Weights of a small transformer language model: capped logits.
Each number is 128 + 24 x the weight over its row's rms, rounded and kept within 0 to 255. Layers, rows and columns count from 0. The size above them is the row's rms in percent of the matrix's.

# layer 2 MLP up, 256x96, rms 0.146, rows 0-137, columns 0-47
size [ 96  96  99 115  98  96  95  91 105 111  98 108  99 102 107  95 106 101 122 114  92 103 106  95 101  97 105  93 103  90  98  95 100  93  92 114  96  93  95 107 100 100  96  90  98 101 100 100 103 100  99  91  95  96 100  98  97  95  95 101 114  96 105 107  93 105  95  94 112 103  98  93  95  94 108 100 101  95 103  99  94  95  96 107 107 102 107 112  97 101 101 100  97 105 104 105  89  96  94 105  91 114 109  89 100  95 103  93 101 107 107  93  93 105  97  94 102 102  97  95  93 101 109 110 102  94  99  93 102 101 100 104 101 105  99  97 106 122]
[[103 122 121 105 121 157 117 132 126 127 143 130 124 131 134 182 122  87 118 135 153 143 142 111 129 100 150 129 160 110 138 130 124 119 151 171 156 105 128 138 145 113 159 181 107 133  98 114]
 [184 143  99 129  95 128 147 118 122 160 141 136  96  88  79  81 116 113 132 126 133 144 182 138 132 138 145 134 148 131 173 126 165  90 141 148 108 142 153 109 163 121 102 134 148 148 114 123]
 [137 124 120 147 117 150 100 119 161 106 132 166 150 162 119 109 121 118  96  84 133 103 136 139  88 118  92 134 163 141  88 117 161  89 121  83 128 119 134 130 156 120 115  91 186 145 158 172]
 [141 143 131 106 120 110 132 119 117 126 130 173  80 145  99 100 144 109 126 146 130 125  94 132 107 142 117 155 116  98 126 169 145 157 121 134 150 151 166 110 109 119 128 108 148 108 118 124]
 [113 139 118 146 128 100 109 120 110 173 103 135 115 127 132 121 136 122 150 137  83 130  79 156 119 109  72 115 145 116  95  97 149 134 102 155  95 113 168 125 132 146 168 129 138 140 167 165]
 [146 111  86 121 146 100 132 161 104 161 163 126  87 154 142 119 150 142 153 137 111 113  63 130  78 104 146 164 135  93 122 183 126 129 123 127 125 132 158 144 133 118 144 107 165 131 130 175]
 [204 153 132 123 132 107 104  87 126 156 171 141 101 155 141 157 121 117 131 148 110 109 110 118 121 109 112 168 149 110 126 129 109 126 107 140 139 122 130 124 152 140  91 125 138 131 147 137]
 [159  74 114 147 116 182 167 111  98  74 150 118 127 143  82 116 129 146 148 104 105 126 109 118 146 132 176 142 159 105  99 116 115 128 162 156 114 114 122 138 142 161 114  56 127 141 129 105]
 [112 145 107 127 110 160 119 109 131 191 112  96 124 144 131 129 144 107 154 144  84 126 142 128 145 132  78 144 121 108 136 103  98 160 154  78  86 142 133 130  69 160 161 153 133 146 134 145]
 [173  92 111 137 156 141 171 140 114 125 121 114 152  74 134 131 123 144 145  95 158 118 134 137  65 122 168 132 116 115  97 113 180 148 162 138 140 109 130 143  72 143 161 136 152 147 104 152]
 [124 177 151 141 108 102 119  81 158 137 134 108 111 170 154 123 123 138 122 142 111 106 131 131 136 129 113 103 185 140 140 117 123  98 128 112  93 124 148 150 109 103 111 101 128 114  86 146]
 [152 123 123 157 102 109 127  76 142 150 148 140 117 134 137  87 117 140 115 136 147 141  79 122 145 110 129 139 131 103 112 136 190  99 122 158 156 172 113 137  98 124 102 122 134 126  87 125]
 [155 137 145 131 103 130 145 126 140 118 162  72 173  92 154 138 102  88 157 152 104 131 109 126 117 137 108 118 121 140 134 158 144 166 138 126 124 138 111  81 122  79 123 109 127  87 156 108]
 [144 121 135  88 122 127 119 122 147 184 186 107 160 117 150 107 135 134 161  98 127 156 119 108 103 153  96 106  94  87 117 107 142  93 133 123 133  93 130  98 139 113 139 140 125 118 162  89]
 [146 119  95 149 139 135 135 134 121 129 118  91 132 135 118 105 130 147 135 135 102 134 163 116 153 122 145 109 127 132  77 109 156 137 136 156 135 113 130 152 164 176 135 116 171 180  73 156]
 [157 147 114  75 179 101 125  98 103  99 124  99 162 199 118 154 146 114 139 108 127 114 145 127 115 134 129 122 148 133 153 121 118 126 112  94 115 121 116 129 135 147 171 159 136 142 128 156]
 [152 136 152 129  98 145  91 166 129 149 168  84 138 126 122 113 153 102 158 106 151 174 135 118 153 123 142 145 152  80 158 146 170 108 166 108 116 103 112  88 157 117 100 100 148 141 101 126]
 [131 137 148 128 140 170 123 117 168 103 130 105  97 140 136 187 134  77 117 106 116 129 101 150 185 136 142 104 150 145  92 132 140 140 116 142 113 154 143 132 114 155 162 104 157 155 130 125]
 [ 89  87  96 188 125 130 147 105  97 106 112 126 111 176 117 144 152 134 123 151 191 156 126 153 122  77 108 133  97 139  87 138 139 107 161 158 141 140  99  80 137 117 145 124 143 116 164 133]
 [103  71 146  98 161 105 159 109  80 167 100 147 110 133  95 114 146 163 112 106 108 144 132 116 132 158 126  96 129 122 146 111 130 131 121 142 137 150 137 173 135 139  87 110 171 171 112 145]
 [116 125 122 141 109 166 134 135 138 108 117  87 128 125 132 141  96 131 111 204 104 149 113 144 112 149 128 137 100 141 119 110 122 151 158  64 142 130  75 152 165 148 156 122 142  93 130  92]
 [ 99 110 134 132  99 150 132 135 147 133 182  87 168 136 163 124 134  73 139  96 115 143 144 144 117 131 128 136 165  98 127  94 174 140 133 101 121  96  92 167 129 148 113 148 131  82 130 129]
 [127 150  99 100 130 128 101 168  93 157 150 120  91  96 101 148 106 150 124 132  76 124 135 119 132 101 116 147 113 143 154 140 138 153 110 141 131 147 154 159 111 125 112 152 120 119 138 132]
 [ 98 110 126 127 138 115 128 119 128 175 129 136 148 129 159 149 139 141 136 137 149 124  88 166 141 148 115  97 137 128 138 113 146 120 150 119 114 136 159  97 156 153 109 126 101 109 127 143]
 [144 117 144 146 121 127  73 112 131 134 137 171 121 133 159 141 125 120 163 114 161 114  66 142 113  99 152 159 165 122 116 104 158  61 186 141 121 122 125 103 172  99 120 148 121 144 143  98]
 [136 102 133 140 129 101 142 116 150 149 143 147 168 119 116  99 154 113 130  73 109 180 120 135 121 203 105  71 110 129 145 113 145 133 160 138  90 119 108 108 133 123 108 131  96 102 118 158]
 [109 107 128 156 117 128 148 166 135 120 109 161 118 114 138 122 143 128 114 152 135 118 148  86 111 154 155 119 116 142 138 147  81  99 116 154 153 165 117 111 103 159 147 108  97 130 133  85]
 [119 126 101 140 153 149 141 130 100 146 128 120  93 140 156 154 150 107 159  95 109 164 182 152 119 139 165  88 155 180  96 141  75 155 148 127 103 108 188 150 113 119  96 137 155 168 138 102]
 [117 166 140 159 149 119 162  91  82 152  92 161 126 116 160 141 112 135 105 143 156 143 127 142 100 121 131 137  99 101 128 109 124  84 115 141 107 145  88 114 155  94 147 134 182 107 119 156]
 [125 125 120 177  99 133 133  77 126 122 144 101 148 132 103  98 101 122 137 103 130 180 170 126  77 165 123 145 167 115 120 174 107 134 136 120 114  94  85 106 126 133 107 103 125 118 164 145]
 [174  85 139 114 158 123 117 116 135 131 127 146 112 136 100 136 109 136 124 133 121 201 104 125 123 130 112 105 134 132  90 119 120 159 133 144  78 169 180 155 113 127 141 115  90 123 104 141]
 [166 112 100 151 147 116  90 124 105 145 137 124 148 134  88 142 117 143 139  92 131 138 146 101  64 113 129 108 147 139 123 125 142 159 132 130 117 104 113 137 117  75 154 144 148 136 137  96]
 [109 157 104 115 139 120  98 121 102  99 132 122  98 141 124 108  94 116 102 122 102 100 118 113  99 101 145 149 167 120  88  87 120 153 111 135 144 107 110 134 159 160 131  90 128 157 133 134]
 [119 118 147 138 146 149 115 161 176 108 124 123 149 100  80 174  89 127 160 124  98 141  93 114  88 138 124 115 166 115 116 113 134 110 141  93 131 120 120  98 117 138 132 110 162 136 158 119]
 [159 108 139 123 147  97 112 131 113 145 128 152 114  72 151  94 155 171 124  86  98 151 123 117 108  73 174 163 116  86 140 113 150 147 105 140 113  91 118 134 144 138 145  95  96 121 112 134]
 [111 171 178  81 108 131 133 111 131  91 104 138 145  78 168 171 136 133  81 110  94 101 148 161 114 135 159 113 126 126 144 159 131 119 107 136 145 126 141 114 136 153 130 143 127 157 142 120]
 [140 126 205 116 151 106 139 146 107 153 118 110 143 103 105  75 173 130  91 109 127 126 136 131 115 156 146 108 113 157 160 106 104 112 118 136 133  97 115  96 115 122 111 122 120  91 126 136]
 [150 102 134 144  91 145 167 105 153 129 115 115  89 143 143 143 112 123 134 138 123 157 109 106 178 130 137 125 150 103  89 115 109 134 174  86 145 128 109 134 127 150 135 122 148  71 151 119]
 [115  60 137 114 141 138 155 123 102 102 158 140  78 139  62 167  93 126 137 131 142 150 128 109 118  82 154 164 114 115 158 155 172 126 148 166 158 126  99 143 127 117 126  99 113 126 127 104]
 [119 169 125 148 148  85 116 127 139 124 124 147  94 172 117 147 108 120 145 108 146 124 115 140 127 100 117 113 188 128 125 143 162 121 100 136 119 148 104 103 118 111 135 189 149 104 153 120]
 [104 117 131 130 123 132 118 139 132 142 141 150 136 102 100 167 108 111 120  85 155 136 138 131 120 147 109 142 144 116 138 126 124 144 142 145 153  84 153 135 115 129 190 168 156 112 140 166]
 [ 93 123 135  98 145 123  92 149 119 140 115 176 101 138 128 169 147 135 132 162 109 123  74 135 143 129 156 107 144 136 126 111 137 153 144 130 117  74 161 163 212 150 132 151 128 161 108 152]
 [132 172  95 127 198 134 134 146 119 125 129 121  97 117 148 111 153  92 143 105 166 119 118 117 150 159  85 134 124  99 146 119 139 121 117 100 117 143 101 121  95 103 180  78 113 120 152 140]
 [118 124 147 160  88 142 132 116  88  80  95 160 103 111 150 121 199 120 129 153 101 138 119 146 138 123 115 135 180 120 118 122 145 116 125 120 148 142 136 150 120 153 125 136 109 137 126 103]
 [150 153 127 101  92 106 116 109 156 133 154 121 118 143 100 114 131  99 146 139 129 120 184 115 131 124 117 142 111  83  88 154 153 110 106  94 127 178 132 134 136 140 144 121  97 129 150 145]
 [139 164 145  82 120 172 117 109 100  87 127 101 131 135 137 156 131 146 138 134 124 139 112 116 137 110 141 132 121  91 180 179 107 110  80 127 147 159  94 148 107  99 116 108 162  90 113 115]
 [107 132 122 111 134 119 139 131  87 114  89 112  91 118 104 126 113 128 123 147 156 101 107  90 140 145 104 169 115 133  85 145 168 153 141 173 160 147 100 113 147 113 139 126 141 123 121 113]
 [141 117 118 113 145 113 162 112 149 126 120 140  97 120 158 160 136 120  99 195 121 107  92  99 105 148 118 132 111 125 123 116 171 131 147 137 131 123 149 110 117 126 137 125  81 127 114 152]
 [114 123 156 107 142 165  95 122 140 137 155 136 116 134 125 107 134 158 101 137 141 136 146 138  87 131  84 120 153 118 156  88  85 120 147 164 143 180 123 104 107 127 112 104 147 121 151 139]
 [138 122 114 164 130 122 125 127 117 153 125 125 140 164 125 122 140 157 137 104 117 146 114 171 123 113  69 166 133 123 105 122 121 125 100 135  97 143 151 105 165 135 144 137  99 161 126 105]
 [108 126 114 124 110 122 114 144 104 119 128 115 185  96 145 142 108  94 131 121 157 150 141 137 156 129 144 149 119 122 170  80 126 109 156 133 130 169 113 104 111 129 109 110 104 134  88  95]
 [130  84 109 124 132 142 111 115 157 120 144 109 110 104 104 138 103 161 147 109 147 136 156 112 125 110 150 127 159 162 122 155 122 181 175  91 141 121 115 142 136 132 118  89 124  65 114 109]
 [132 109 123  93 105 128 123  93  95 148 155 109 124 178 167 163 130 111  98 118 114 109 135 112 131 109 126 128 162 129 126 136 125  99 126 135  99 143 160 148 138 116  98 137 140 128 150  94]
 [118 131 163 119  96 108 130 131 144 106 147 114 113 121 152 154 125  93 116 179 117 141  96 162 154 167 107 129 147 179 194 126 114 127 103  96  91 132 121  94 132  88 112 129 106 122 147 105]
 [144 107 124 141 130 113 153 101 150 106 118 104 117  84 165 112 148 125 174 120 137 123 127 108 184 110  79 119 107 172 120 126 114  86 124 123 155 117 154 122 161 163 106 128 179 166 117 152]
 [ 82 145 121 151 112 164 124 125 124  98 117 130 109 116 114 126  96 158 125 100 101 102 126 133 159 146  69 124 137 113 115 122 124 139 143  64 108 125 135 131 116 163 129 156 135 121 142 155]
 [144 145  99 154 105 150 111 158  74 117  95 121  96 123  95 140  98 134 156 129 106 152 133 127 122 156 146 126 175 165 152 110 100 155  82 125 152 134 132 135 136 186  96  93 123 131 107 112]
 [125 113 112 128 126 137 137 191 127 117  99 150 149 136  92 130 119 114 153 127  83 111 118 112 134 139 111 137 117  98 141 162 113 120 121  99 132 117 109 157 183 106 174 114 178 130 139  92]
 [102 126 165 163  90 122 147 119 105 123  87 125 172 169 114 112 191 147 146 137 119  85 118 159 134 144 173 118 143 121 148 106 113 120 133 112 112 128 114 136 102 107 149 141 106 117 108  88]
 [176 131 135 126 154 157 108 171 108 146 141  91  83 105  91 154 116 153 133 170 120 134 131 141 129 135 119 119 130 163 114 143 164 146 119 121 168 112 112 113  84 107 127 140 122  99 126 119]
 [159 118 117 142 113 127 105 154  89 165 146 131 100 120 148 142 159 117  94 142 114 114 122 142 129 130 135 129 120 130 190 107 119 135 137 164 125 109 157 147 138 110 137 109 146 108 178 128]
 [101 141 117 115 162 142 139 130  73 153 143 132  60 149 111 153  89 112 126 165 156 127  86 206 114 151 121  99 133 136 127 159 134 148 157 118 139  93 131 143 151 101 153 131  86 112  94 164]
 [161 108 125  92 113 145 142 101 130 115 136 139 175 167 103 135 147 141 134 133 105 151 148 124 102 116 156 125 146  97  86 162  98 119  84 153 138 152 140 127 136 112 106 158 108 107 148 100]
 [136 174  68 118 121 125 136 133 135 102 110 101 130 159 119 108 145 142 170  94  69  84 151 106 102 139 119  89 164 152 163 127 103 139 130 119  87 169 100 127  77 162 137 177 156 130 124  92]
 [171 165 121  78 110  98 124 140 145 110 112 115  85 148 155 119 120 173 107 106 161 138 169 117 143 115 118 138 128 129 191 133 147 133 140 151 121 137 149  99 146 147 105 113 174  88  86 100]
 [139 170 145 110 121  99 122 125 131 105 127 107 126  98 129 146 149 101 136 169 100 126 175 120  84 118  84 101 129 141 151 126 128 118  95 143 103 147  96 143 102 120 135 131 156 142 108 145]
 [104 111 106 153 121 122  75 107  83 135 107 129 145 129 169 123 154 117 120 106 141 128 106 122 128 150 140 161 129 103  83 156 144 136 106 165 117 124 146  99 109 148 145 101 153 156 157 138]
 [117 130 146 142 138 101 129 167 125 145 149 130 148 118 131  93 116 146 161 142 154  97 168 141 141 155  96 171 132 151 144 124 128 137 114  70 120 186  95 119 122 135 139 112 120 123  91 123]
 [117 117 117 108 152 122 129 132  79 118 126 126 137 162 106  91 135  73 148 143 161 136 163 125 136 101 132 117 127 122 103 134 154 116  98 143 139 120 102 181 120 124 160 109  68 104 146 130]
 [119 180 103 108  93  97 134 115 173 131 156 156 124 123 146  99 154 107 163 114 123 117 171 103 160 174 120 120 140 140 162 133  79 132 164 129 132 139 139 133  92 107 132 150 117  71 142 106]
 [144 114 125  83 101 134 120 154 162 116 141 124 127 142  99 116 128 122 164 114 130 110 140  73 124 107 131 136 137 112 126  92 149  83 111 126 144 102 165 152 146 167 117 130 109 138 161 139]
 [104 118 115 158 135 154 135 130 133  94 144 155 149 159 132 140 192 142 130 104 125 128 103 175 117 100 144 116 143 121 139 131 176 128  62 125 134 134 162 162 105  99 102 108 131 100 111 136]
 [154 111 105 146 121 133 159 117  98 132 185 128 112 140 159 163 138  90 108 129 109 108 110 165 121 145  87 121 128 131 126  88 144 136 143 144 133 101 127 142 137 158 131 139 125 113 140 169]
 [148 182 159 106 154 144  97 151 149 104 110 122 128 110  97 121 129 110  88 174 110 149 122  92  88 148 179 111  75 163 101  90 141 115 126 152 138 115  91 109 198 129 109 144 139 138 137 107]
 [143 140 133 108  97 133 153 125 109 102 126 134 117 148 111 154 113 122 177 116  81  79 116 146  97 124  98 154 176 158 114 165 113 122  96 149 137 126 132 151  94 116 129 147  92 149 114 126]
 [118 158 117 133 104 129 119 165 149 120 120  89 143 136 144 108 131 130 101  68 156 154 110 145 120 128 134 156 142 111 136 108 139 138 132  97  96 150 121 160 129 125 168 160 139 140 124 123]
 [132 172 156 166 110 140 135 146 138 128 146 143 140  97 107 124 114 139  97 138 142  80 158 140 135 103  98 165 150 134 110 141 117  82 116 151 132 116 134 149 163 117 142 142 139 137 116 133]
 [154 135 131 153 140 143  80 103 136 114 154 108 126 149 135 161 174  90 173 124 164 124 103 151 126  98 114 141 135 118 158 176 116 107 137 120 129 145 119 161 117 123 119 111 149 120  74 145]
 [144 111 108 151  87 165 122 144 103 108 127 128 132 115 143 121 149 108  69 151 123 165 116  75 149  94 145 158 138 137 102 129 129 169 166 188 101 104 143  78 122 106 105 118 138 108 135 138]
 [135 137 137 115 139 133 104 121 126 171 120 116 131 174 126  94 131 111  87 128 134  96 145 104 139  92 131  92 132 131 126  97  92 134 148 121 102 147 139 163 134 155 152 115 127 130 104 122]
 [140 136 118 127 137 120 119  62 116 145 116 135  96 143 178 113 136 117 145 114 123 133  83 143 138 122 160 128  64 146 130 122 117 114 127 106 157 132  91 124 118 153 132  90 107 170  95 103]
 [ 82 111 148 119 175 117 115 132 153 157 179 135 117 137 109 153 165  77  82 122 147  98 157 145 142 139 161 184 136 106 138 129 154 129 134 110 159 124 115 125 109  97 116 129 130  97 169  99]
 [155 135 105 105 138 161 127 157 145 138 166 119  92 127 143 125 124 135 110 115  99 142 116 122 141 114 105 111 191 160 125 106 128 117  97 128 104 120 106 163 108  67 124 128 115 131 158 135]
 [184 135 116 147 133 123 147 102 134 103 136 137 135 134 158 131 163 133  88 146 136 135 169 102 139 176 160 124 145 153 155  60 155 175 147 137 128 111 160 148 113 117 128 137  76 124 107 131]
 [ 70 116 134 100  93 156  93 115 148  94 162 124 158 128  69 122 102 115 142  92 127 159 116 128 107 121 163 124 159 105 149 136 155 122 171 149 126  87  96 153 119  93  96 144 148 138 127 132]
 [143 156 147 109 154 129 111 124 128  95 129 140 164  73 148 130  85 129 134 123 123 119 108 151 139 102  91 181 154 127 150  83 109  93 155 170 126 115 133 103 153 178 181 109 152 151 146 155]
 [133 133  93  89  95 113 139  84 123 123 133 120 130 113 106 117 124 147 152 106 138 122 169 162  97 131 153 129 160 137 100 125 114 108  99 107 137 173 169 135 100 121 153 151  79 105 137 142]
 [124 106  97 116 132 105 162  86 173 137 122 105 104 125  75 139 129 118 176 136 133 121 144  89 114 117 141 142 124 142 102 100  82 114 102 151 163 123 142 135  71 132 122 169 144 172 133 153]
 [151 169 123 108 166 156 152 138 135 102 109 100 126 108 114 143 142 156 142 164 169 136 151 158 148 122 115 136 150 140  87 109 127 171 139 140 113 135 139  99 117 156 122 125 128  95 120 174]
 [152 127  90 107 156 123 130 126 133 125 129 109 134 155 164 113 200 108 104 166 113 116  92 134 129 129 147 146 104 110 134 166 118 161 131 130  82  95 124 123 111 152 119 138 156 118 142 113]
 [195 157 122 103 124 130 152 142 128 141 147 121 114 169 122 155 102 100 136 130 133 112  73  76  95 143 138 139 118  99 145 147 162 162  92 132 102 126 118 142 129 108 148 125  87  96 105 124]
 [145 165 134 153 125 174 120 141 150 117 117 123 137  98 146  59 137 106 109  87 142 177 150 132  86 130 145  82 113 118 104 117 133 117 150  95 138 111 130 149 145 134 151  99 146 132 148  90]
 [145 133 155  93 108 158 150 196  96 132 114  83 123 128  98 123 123 169 128 169 162 159 101 138 170 123 130 127 136 147 129 140 126 179 128 144 120 144 125 107 118 135 115 138 192  90  99 119]
 [117 128 115 189 105 106 111 142 143 134 134 111 150 156 149 111 153 128 181 119 113 117 113 139 132 137 155 144 158 147 123 118 107  87 146 101 134  97 158 113 136 128 123 101  95 119  82 147]
 [158 136 119 114 101 128 136 122  90 140  90 142 127 147 109 133 120 129 145 196 125 114 140 152 116 108 138 170  88 166 123 121 136  95 133  99 141 101 137  86 116 130 124 134  99 137 149 155]
 [106 116 144 129  94 114 157  86 100 107 143 118 132 141  83 113 147 161 189 150 122 123  79  95 131 171 138 117 111  97  96 119 128 101 109  85 126 115 121 115 132 120 118 124 156 123 129 111]
 [153 177 145 154 155 109 139 149 127 161  89 168 136  96 138 141 134 101 132 166 121  85  86 138 127 149  93 127 111 136 113 138 104 167 114 147 163 103 155 115 149 124  99 123  91 196  84 154]
 [160 160 159 135 147 136 150 132 143 146 126 122 157 168 120 111 168 104 155 126 133 134 135  92 101 104 130 137 108 105 152 164  98 114  69  96  95 156 105 128 113 112 141 101 125 128 123 100]
 [162 142 158 136 113 168  85 169 139 105 133 134  98 153 171 128 131 130 147  73 149  82 121 122 104 100 128 172 114 117 145 121 165 117 102 151 101 145 128 172 147 103 127 108 113 138 148 115]
 [ 89 131 171 144  81 149 123 152 135 113 118  93 142 118 112 112 125 109 139 142 141 113 171 154 128 145 175  98 107 164 193 156 122 138 153 128 163 163 121 123 119 103 129 139 119 112 124 139]
 [148 129 135 127 154 112 122 150 135 106 136 114 134 144 129  88  94 116 106 111 152  83 161  92 147 156 122 101  85  93 102 113 126 160 168 131 108 129  95  85 130 106 104 108 137  98 148 134]
 [149 105  78 153 157 127 142 121 145  96 107 115 134  91  87 129 138 144 145 105 144 143 144 129 172 111 134 113 112 135 101  94 149 178  77 124 143 141 121 118 134 134 134 109  90 147 121 118]
 [130 134 145  85 118 104 150 144 142 171 138 144 122 127 148 122 188 137  97 133 139 131 120 126 113  97 169 104 145 109 130 104 124 144 142  96  99 125 145 162 105 137 130 134 113 111  98 134]
 [111 141 128 102 111 112 114 121 132 105 133 110 127 144 143 110 129 114 155 163  91 141 150 151 164 203 105 117 135 133 119  87 129 145 140  96 104 168 117 199 137  73 140  97 125  99 123 140]
 [138 138 133 129 171 103 145 111 106 138 148 141 113 138 143 150 137 128 128 127 156 135 141 116 161  99 132 160 142 104 133  83 115 133  90 150  91 148 148 103  97 107 119 117 165 100 107 128]
 [129 127 100  81 145 119 116 116 160 117 132 107 141 116 128  82 133 156 138 140 133 119  86 140 137  99  78 148  93 102 160  76 138 152 149 125 130 184 130 128 160 147 138 140 181 164 176 115]
 [ 97 128 158 135 115 155 157 137 144 124  83 100 121 117 117 103 107 104  88 118 123 142 146 142 118  85 130 128 124  75 112 145 139 107 146 146 119 165  85  98 153  95 112 130 157  73 151 161]
 [150 160 145 147  93 149 113 127 166 154 122 125 115 115 121 110 119 122 105 149 103 163 109 127 125 146 142 116 141 129 101 171 139 109 121  59 145 138  95 106 133 113  71 134 161 144 126  86]
 [130 112 109 152 120 119 142  87 161 149 130 104 155 100 127 117 122 140 127 136 139 133 171 136 137 130 125 114 173 128  78 169 101 108 115 110 180 124 131 151 126 157  95 137 147 108 128 123]
 [153 102 138 131 138 133 160  87 101  74 135 119 162  94 114 123 155 141 155 154 105 136 142 137 144 135 126 165  91 151 134 115 147 153 121 153 117 115 150  97 124 155 114 102 125 138 105 166]
 [124 103 132 146 108 155 106 106 115  84 115 122 175 142 178 143  92 129 105 138 141  83 115 102 161 138 126 125  76 146 112 183 113 125 131 128 115 110 114  91 152 114 108 120 102 126 187 141]
 [140 202 157 162 144 115 114 142 117 128 144 105 138  79 133 169 119 171 153 116 120 130 153 168  92 118 141 123 130 148  76 132 127 132 120  84 133 146 168 128  81 113 113 145 150 112  92 170]
 [147 117 128 114 120 138 134 114 151 149 128  97 136  82 138 105 121 133 138 101 154  82 127 106 172 149 109 161 126 134 127 172 130  99 103 142 163 122  99 126 117 153 132 127  77 138 133  69]
 [122 133 189 114 143 128 106 128 158 150 128 133 111  89 151 107 151 147  89 144 121 186 144 138 106 161 120 126 109 117 154  93 122 138 143 128  91 104 113 101 117 121 133 132 157 109 169 134]
 [144 134 194 116 138 104 124 131 120 141 106 155 105 112 144 106  82 122 138  83 152 145  84 112 109 168 159 116 119 138 134 179 140 122 141 123 109  90 151 158 156 102 115 140 145 123 122 114]
 [126  95 129 139 102 136 137 137 130 108 117 159 143 139 130  95 149 155  87  91 129 148 109 121 117  98 127 118 116 155 142  93 159 142 136 162 105  77 179 162 152 195 111 109 117 153 131 123]
 [152 152  98 136 124 119 126 183 160 126 193 128 115 104 174 120 112 150 137 114  98 143 139 128 127 105 105  88 159  95 120 187 104 147  72 149 107 154 143  89 156 120 118 125 121 125 122 119]
 [114 123 127  94 140  99 112  96 138 140 125 120 108 150 164 129 161 130 112 127 168 137 134 124 123 164 140 146 156 108 104 140 111 128 114 140 162 161 108 119 100 123 142 126 120 107  73 138]
 [126 152 180 177 127 129 144 114 150 158 111 123 165 114  93 133 134 120 151 167 119 146 120 145 144 156  94 162 167 126 145 120 120 150 120 101  89 136 107  97 179  89 137 106 109 120 150 159]
 [170 143 101 125 159  87 109 118 147 142 125 163  90 120 128  96 113 145 101 114 146 141 123 141 163 112 160 147 106 119 130 101 145 141 152 142 110  96 134 110 128 120  95 136 127 134 121 162]
 [155 176  92 127 152  94 157 122 127 121 142 161 139 135  95 122 157 124 168 139 146 108 126 119 103 139 145 138 123 100 125  92 157 158  89 170 125 143 166 114  96 144 163 147  98 140 114 136]
 [ 81 142 154  89 121 132 124 168 140 144 148  99 124  81 149 143 128 138 144 135 134 114 207 142 108 151 147 102 136 164 100 133 114 176  93  89  85 103 118 112  91 103 134  97 111  90 141 173]
 [ 84 113 142 138  97 113  91 149 109 125 159 111 134 100 149 148 166 103 123 134 173 118 148 137  95 144 167 131 127  91 151 126 153 169 120 145  91  97 117 157  78 122  87 145 132 115 114 134]
 [148  76  93 119 150 175 130 127 103 138 105 116 121 128  97 156 117 131 134 118 168  87 133  94 146 143  94 139 175 135 182 123 129 109 161 109 116 137 165 117  88 137 187 141 144 147 159 150]
 [117 131 140 154 145 120  89 105 149 134 112  67  88 138 152  81 108 166 123 142 152  98 148 170 137 160 112 142 112 115 152 120 151 169 149  93 140  99 195 103 138 129  98 142 127 165 142  93]
 [160 106 182 108 139 104 144 141 149 168 142  80 153 178 149 150 149 135 151 171  94 100 116 131 184 123 118  97 107 154 141 160 143 153 104 110 101 127 131 132 147 116 148 133 113 146 147 129]
 [113  71 147 169 123  71 118 118 129 129  97 151 150 111 121  81 152 108 149 137 160 127 116 137 157 130 119 150 108 145 125 133 120 148 168 152 139 152 152  94 149 156 131 112 113 126 110 140]
 [124 114 130  98 131 115 107 109 126 142 132  92 155 137 122 126 158 130  75 102 151 137 115 145 121 119 148 135 125 108 123  83 201 135 143 119  89 140 122 141 146 146 129  76  76 127 112 124]
 [134 108 152 131 113 157 107 150 117 138 126 147 148  84  98 128  93  93 150 178 123 171  83 148 102 115 129 124 134 109  97 100 109 140 104 126 121 140 116 139 105 156 125  88 120 170 154 151]
 [129 131  86 138 137 143 106  91 123 108 164 192 134  93  82 118 148 117 113 111  98 111 163 134 125 132 140 145 165 166 189 120  87  89 106 136 121 138 113  87 120 111 129 174 170 114 169 136]
 [160  71 112 112 126 140  94 137 134 159 145 113 129  95 171 112 137 148 107 113 129 100 121 162 106 135 135 168 137 145 131 134 109 135 167 125 108 116 112  74 149 121 122 158 121 119 141  88]
 [114 144 121 117 146 145 185 146 145 126 133 148 118 141 157 146 127 165 147 140 157 120 143 106 134  95 143 185  87 142 100 140 142 116  66 158 134 103 111  93 127 151 147 100  77 121 111 147]
 [136 144 136 120 145 149 159 129  95 123 178  90 131 126 169 112  89 140 119 126 139  94 152 122 106 152 130 130  89 124 152 108 158  99 139 109 152 100 112 115 134 145  75 133 156 128 112 131]
 [140 115  96 114 136 115 107 126 119 159 131 132 105 152 104 147 167 154 127 129 154 194 120  92 133  83 114 178 117 130 143 129 157 107 128 139 139 145 138 109 117 185 149  95 107 125 113 129]
 [147 126 114 166 119 129 125 135 112 164 184 148 161 159 144 136 108 113 135  75 135 103 138 122  91 150 106 109 112 136 126 160  99 194 142 141 109 100 117 126 122  97 154 176 135 106 135 100]
 [120  99 106 132 100 190 128 163 108 123 123 139 104 109 143 121 155 124 151  89 117 110 159 181  97 117 146 111 135 181 134 171 131 126 107 128 149 128  95 107 129 123 142 147 135 129 128  90]
 [164 117 112 145 150 140 124 156 126 148 159 116 135 115 124 156 130 129 146 118 143 126 134 122 128 165 149 113  66 121 102 164  72  98  93 162 159 154 125 111 118 104 139 160 132 149 131  96]
 [134 127 101 135 178 126  75 135 121 125 161 132 117 136 116 142 111 145 127 139 159 159  71 118  89 120 130 117 170 153 100 133 110 157 114 142 120 128 137 167 147 122 104 131  83 115 125  90]]